Weights of a small transformer language model: 12 heads of 64, vocabulary 8192.
Each number is 128 + 24 x the weight over the matrix's rms, rounded and kept within 0 to 255. Layers, rows and columns count from 0. Numbers have three digits each.

# layer 4 attention key, 768x768, rms 0.0765, rows 561-575, columns 384-479
097166123074108134111115112107119146130132171135086112148151117102089107146114157105127123139152147094116117126167065117072191088139106108146139119089153091142154139128124131121151105137137100091135107122106136131176135144177154135121075146146103122142131132138125116121104097124143154109
138108110131113112120118156102138145098175126085127156081105152105114123096145151114115118186129111133118114119138116145135119128129143152098112162080121103163125144110126139149131100137099129099115114144149148106106137132099152083104092120081159118076134104154127140109169134132144118109
093112067134144140074158083158106098098128089150119136131091158095113161142111130114110169140117142135137110120098101152099139140115107143108144126133128102125124099150126132096101103153090146123120136115157093136137090151101148149118131131138140109135160154109121182117127170139110124130
159129116175126139111154147115082146102100136131144119128092120139118118094127160155131119119139124110110171123110118086162131079110112124138115120129119150126140125123120105125135128093074161114090108155064144130131115117105143085121123114097126152123123128119091084137175132128128120087
093158112154149145135138172117150114143156125135130090115126154133137123165119136121153104134140149119115106103108152160122114104147170102148118138112129116141118122105133121129152124116121146137114111131154137142100162108082126088100101114097138131119113154141160135132156129117123097105
138118127135176120112128147133162152161133117156138148141113117119136130162139136150145148141142119106173146145143120124109154167134138124120156133110101093105116156088115114110123121162118156124150123144106143156122158123122139151151140149072121140115169113157153150156135168117134153133
109122135139108110100140118094108125147117165079079115132109132094121131106150134104123075139157118115143123123141159129095127143148144172133141155153083125146144144135132081117128085151137131161119098091135152187128140145074111150123128108120174151151140113135131102107129121130116122124
069081091132130135124103043105112146177149138108119161171151128109153049131108095130127143088112121103094132122089146146165163139115102139113137179155116126149113115142103112148160103165167107128097113135114146150163158164170134153126120138159101124139152127115115135146094153148095145145
157108111101121105127151111145129132122175136079160208126134152107166087127121060135114139147098145098141129107111105112137135079101113103162099131126115140104109105146112116130171122105131097094079123110102101151100115127118173158119122102095140129147153110113145117126131149110117093131
115157114124117118138114135138132073117120127116158130149127114142136108099134106120106131134135142137123168137150145093135095129129145153129167177143102119102138108155166108121089113116151141141192124129118105121158128129108153119128118156108122102146149145175141128141134122119094110097
143120131158105138120160130151144122153122109130106099126089143133124111116097074111095128155140142136132098128106114123119095113136118127141103145142150115150121145163154116150116099151113131129125123116132129114163129113144113103169182133104132128147101127113144128148124166136117151139
141173140105127098152155113124101168141122136097146119176111102103102167118129168121124090108106136143153106142144130099161171101112142174184109126130123136105144105154117081129117108137125150171109141112123157106179140161113133108114136115116175133130115135157137134160119155104112143094
138156148120111123140107141123134143143105104113133125131128136127071110092117126150144127154148088102149150114149075129180132143122118101149136136121135107105130139138120130072138113168148144137143135125118144098085149149147115130123124148146131153134116118117167169113110132113093151141
131119132166154127102133116132130097134119122065110155137119116131122120130148129146128115126116116136094094145155137124164145130076152120119120095144162080129113107101068132117101131109105122130140130097119114120136118149144130130120195207076137141134101157129124220112094135135133141142
144155153150128137139120125107176118113120114122160118102129147102117129143110148150092150165138112128128142136159146136133140138146100148154111097138116137134125109130150086192123174095107146140152125073113148107131083150118148134150164150165131167152111140111127131109148120120096090112
# layer 4 attention query, 768x768, rms 0.0766, rows 562-575, columns 384-479
093139111106142152095150167118121125127125137078135121133141131082121151143147134091129099135121147181130080151126087138108171137119127132138119151136144156160096112128134159141126098108135112109134135140104130122149111157104176084126179149188102116112139108094129131166149100118158144081
151113142143098120129161119158104080105118146144164149123140122140106146118124123120084132120110147140146151122127082136102112121148097148133130149115128100112127135127128130130140143130159181135129128155141138160094142121172147137161116112134133143126176111163125127144082148110142119081
144102153095137112154105111065090077133142149119153136157170138111110126162133127126135099094140156144139134139122116120122146111114163121160128120130098159100107087168125099143131106147125152089115122127113118137116118154112122121170133150112136149130138115157120111190097109106136121136
139120142129109080146115130123143132158144137114149116103122127102131121119164120091146112132100177084141138108114120146118096104123140107149106106158129126117136078190119148144160161114151154133127144145131112113150131146104144132143141103151168097138075137101109140107106157143153106138
131138127093137099128129129139113084105136128173172149104102146141161174139140104119111135100142150107103126128121173129135127132103100113152101155154136161136141111124151101162173143154117122149128107160121150148153110120097104114135133115127158120131163164149184143176074151143115127110
120120125125139114127119131151054070152141107139130114141087094107122141142177165128135120158110158138145127146119133174145181087114121105128098118121118097124134106119085117142139122136140139121124153070132153147140118162091166090163136141155122093118169124127128159154145164102111125102
099133122117118117130099129121088117102168117121114115105149119101131147093152099090138159108112103115113141130144119110130147146083175089140106081102121150143108112169178119151113152118152142158135163147098125150154139124151096150109157162125095148117123142131146117126120122149124116082
163101152110096123116127163106126180104129206170146106164168102120183107142096159134142089126133114132137126119141128138124141161132134118121165110152113132145104144146125104133164106149156109134112088125152129131118132140097122112121134147160135087120173119115116147120097115155142103118
169115158150091141150100094130138135133162112150192115074120118120171154160112122149122109075147125149148119150122124120126145135142102120106157116132120161127149134136140143157064149137133091114136127145112126144125135122122121147110112149113109162116127143146118160171102125137125164142
140135109105127139110096124170110147188133105136126129113130086126105139147117131132146129162130131131127130118115129069152158124120111123121133093130139136142129116142093102142113090124141127116135097133152116128136131109104142128109076116121163141148168085122133176123116129089134095111
118108083089089107148123100173123134142084124095119129099107103102101101121107176128117163122145171134090111157129115185115117115125151151105133128102138132116116150094113144142168139150113133117113148156087135148162150086128134137115111142120116118127140101103114149131127095131139126089
108167136128123131158128139142141121164124154137135157116130112124135127160123122121121127096124137131142161133114147121133119107155171119142119157146145099116165134095111144152112119147122120158117091206116112149149121147130098146097107123141132130131137113126144128115137136099123113161
139080112101107119140174152150110124139123123100123116147149098138168133136109137095112112147105170113170157123121103143084105144104139107125123101134131069105105186151169097116137185108118132192120123129115125149158133141112150130099175115123149145126187152172133144119153075122105162184
130160112148125130131104132131142133111148127107119128139091106133133104092145172149119120146139154119110098102111086124116138154139152121163147155101142118100098159101133133137139116149144088134147134129136118115113113128132075142095146114126096102189144168180129115157153160121146139116
# layer 4 attention value, 768x768, rms 0.0765, rows 512-531, columns 384-479
109139131135113131130114105115140151107127113123121146114143164138125120065095121125114128173150103130100124083143181118114160125183130117129122106149181120105165125163138139116143100142150140121107104093132145121114178098152137130114144149115123141151121120125110130106161088157134155145
133132142139142151159150139136139118103095111121106127146131121111121129143115108092162144140106187131138112119136122114125121103130104200114090136114136093135146139124083156115082114161146124127103172134141117115125114108102100118135174130137117144106120139164129143117110146096140143149
138156135107137128128130146083109108133119129119146144125105171125105147118106115143150134147105110126202130139108155109124130092163103142165094101135152090121108152109128110090162150133114163102096130135115109109100116094111116170079114129124152130125091099126110162112105142124097119140
168116220086101086134124131148175170149128141141093079126152134134111127145137132113127151130100109135164132140116128100101075147130133143114149130124106135147156103095108136136080104102147115143137108133142084116109147165152129176110118126140133097113081106134131138083130150160119124091
117138163129120124176106094118088092090159109155135133139091131158124101118125129117126129143134140127135114146168114095069099168122129153139107143146127142128104114137177114136129121142099122109081191131164147143137096143157131118118103121127115166108153128105100084144119129139095082178
136132131091138150130159125146129098127119136166163122106114135094153157134101113142156124115127172123142096096152149124150106124129120130096148164109165147135108118149102133080159141181143097145134070164131093195126108112121122107139135158111110116132116168157115150189162106158107135085
121125075108163159097105174125133105153151150117114134136162111133171162169147137103113132153135151139073105103135143173136165154122057134166084137110138126124106098111097143109142130174087124139126132095148129128102111128141108103103128135127162163107123133124106144157148113118115122092
088108164078142147113156150130121108112136138132084108146129111136134108092128169117121123140153128141135095206125108112146111181105121126145170128153146133123101086101084111158130138123113119104112137125114146118161141153110182106134122143149151133164198120166175122145122097121111098143
091129136083103128144135141131145130104142105092094136081155132124148089160090124144140137142107122154144155098142132136111116117144058094167113116139145135196120145156131138177127133142109083123129107135126141111161146117150117126121108159131121111160132125119097151117106127186131121116
088094149095118131122119124154137098126129172129118161137082131120080143131129136146136135139131100131159140193111194165143134117127109099123122128139158105144165080122154146144179122122177096128148101130114132112109110133126101137152163154105153121137110142164156111143107100144102111141
151150132129121130125127148160125097155090134089133150136129116123065150138144134129140101120076085165131145116147129131114112146131149118125112174151083165128114122102117158151107126146121112169134105142153155143159149147099138109138157145131121111183141124167145104101117158139118126133
123142146151149113159131147157118100129131098137092128164136133101145134131135137157177115124158140121126128144138143096138132119138180143133102108134143132161073181094124117117116143117136097065159105143094177115156151174115150158082156172123158097120126121128144151160151149185178114132
111105095124119095094171123111110166143136152145086134122163125104132114127135132114122110114111138133134107155120104133124153142138132160145189136131131152105084126096121124155153138158119141155088093188115117079130120167077128118143134156129163113115136145109115130142128167126103135127
119084120115123134107147157114133137148144127134093134131108137110150121102120130123145110098093132116141115115135141149109125126106142140101120093138156109104134117136085121153148107179100117125154141114139170081197138114117130138146073127131132136117154138118129138087118138129088110129
097127144113098169135097151090121137132148124132107092136135164167128114122112117099119127140148157167153116138100098145138111105134122171113207134142096086176137056167133120137128097098126135114125142161094164129148146139109140131156158079157124180130132103121131177132119172112120095109
097115108129144115139103101126131104082103108171123120114127125139074148114115103117127112155169108098099123123151128114075097186097142119114147129132146150155123130136084125113122123140124135150108185111117144146119173142145149129146149167148114107119151124133132140123152124145123161097
103121113157123101122126123129103108113172126116147157130121127080130088102121110187130110108122142161082140131163143103175139125109128130138081134142144161134098117113129156096184118136066119141124124109134103147147164135097115155139140110103131148114132151132119158130120140126106130117
126104133118111138124171118139070153096135143117112118121129107098129123171143136109125122136109149104136145109113137119112153122156126119112143134071159115112104136111133140138118155151137093098151126151136139106174142111140122100088146130117134116113111148098113167125149152134129112096
122149110150140125154125141151115140100132106154158120101156116114154114106136152135113125150130134116120116095126124133145124134155149151139138091096122144149144137085139129104162137133138127114143160134113137098131147133098115110133130123144108111128096110118125150127174128122125125103
106122133130142110144133153158137089152151179117129136155098151113124097141189160099092084084144105101125121132114164160147076150097170104135125140126090150155156167097137132117139145154134156174141136125151111147125132089166116113128141094139157169139078106152181141170165097122136122092
# layer 4 attention output (transposed), 768x768, rms 0.0931, rows 512-530, columns 384-479
112106092117103085102112112092149106160137133089129130154132119124137114138128089180138152137172155160121132142118127113139090122132151100128148104079140130187104089121119132119127125123072128111123139124122112117132103116169103116147138095137131110126093094147131119141086130151149076105
105091136085113112158138125130135105146117110131147094145157137108123142111117139128152083106121140094128129134072082111135132110106125084118148111140117168122108084143149164182099148125142108124160111102104131123117102134115090089152108135145123149151129115167114126145114153164139083137
134110136176105151140115150134158104153109149151170103149161097154139147128128103113121113118114133114108142114171135134132134126075112131108143116144123096119117126150173109169048131115116121136193147094136102142116131145157135172162133157108099107129176138099135152076104168137073126158
105073125130107097130117110131112187100116127100097131105148166141150103127136161107136125124116127146125114107072136124155120115160148131140168178149117129089130118172121103167133181110118173143083118105131138150150157160151121156154124119143143164143144113112097111158117139116112088129
142104106136145125070111119136119138118124124112100178135130133148113108114143115120178110090150109112137156111141115100104177143135124083129117117136124140122140160158120168135126147115150155140118129139104115133122119121080093126147140141152148124168099144172105145123083120135136140140
148052105138098124127095107118143101104092137113143135142113111129072150076150140117108154100131119122123137103112096116106133172109150076138118093147135105081135140116168176111144094117139126097151098160128135083140160129132113106115134083099119149120126145107164096101144106124091137110
111111124117067107127117086123148098116122129147155094110107123094157119114142105175112144093140115112115147128172131126122111114155176155137123112145136126131162170153136137120117111131106119104135089129118081115127139114093140156115123127184138084120170111105139146144136123147172121130
169135154125096078137151112139137159149113126138112162129129170179167142148119110164199088097103084093119170093117116120115116108116111115134069131140129166116128166125181135139151122111142140115097191108145109128102117127108105159107127117106139126143121108128106119078106105167135081147
168136113126134138161157099110148136165140123131172148130129098169118146130111117132103121146127175122085143161112110125137133138124125117126141143154153110117125158102138116153134120131157144147110121124112123114127121054114155139142135112129136109146151121200110135135131121106124082125
145135125131128151142139082092157172120098162076115117119138160136137100105110144112184156132153104070139097081114090148129148106135123146159106144105099140123109139122130069164112122104116102095143143127116097133113128141138128162104103131139128114102132109094141129109135136101136149170
099079093150104124142128111125127126110128138101130103147125123130141106101129130122142097141150125103106134143111138141102118134128130129152128134141107091127101142163140115167145160130121151115149123167137115103188133166155135129103147159136107154116077132076131120153117143146134099111
131138080118152161124124146134118162156106110089127176137117151135101141149072118110139154139117146120129129112112090154117131145165069153138149147116134105111115122104141118136111171123162128181120136125120093145129101090151172145160133108139120112138109131113104098103159147117151176142
113130130128126125127110132143134164100157093099126131138121146127127097124146141116121148117104108089072117083114123143102083188153149092114131163132167109145140087176092145128150116100139123097136123129156147142157115100127096144150103092102128136147135143165116097133140112158134115123
127170089104144100165129148168122147115134157120149147130174063126100159104140095112107113136124110141167117148121126120144123167187156106118140129126142147122130101151127150131105169172135132138153090106172083103171132104118112116141147136146125120109156104121119144121142158139144075095
170135150161158132161118123123139151139104157098124107099140150124114111177130159142126080110107131118137163121152109057134127088106115132144132121164175131128164140110126157172108119135141140146113131124123085170116137100145079147151125150124129134132157135138140070113169137122135161152
156117143132100114044134113107176128131122111095125153108133102100104137154193150109153182091132141080142163117133114117138111134136115132134143118105130124101157108107165136118124100103114118123103081135171098084122110169115112110138154157141163182160103156102104132136120091079131101121
122141111124124115128116148164144143116134139139132083160129103124128147139169106075141157153166105115116111120099119153094117140167121091158136135114161135112131130124093136128110080144159095144108126149117101102133086126140125117144118143107159095125110128121119099081132180122172145110
098090128144144154077119166123164135167126113152147111101119144134139184109140127111116153125135144145154098125121092157162142144147147124149147148123140128101119089084118132161128127176134148136113122130122116123106113143102157122137115149094136100134168142142111118125084120133168133131
104128105110151136108074148114171169166098150126086143122127121121176138137117116133135098124118179110148140147117131124150159102146087118182073085142181086150125104122119143118149113131158124139154167133122160159104074116130191109154111146119166102089139134152162115139156152133085131105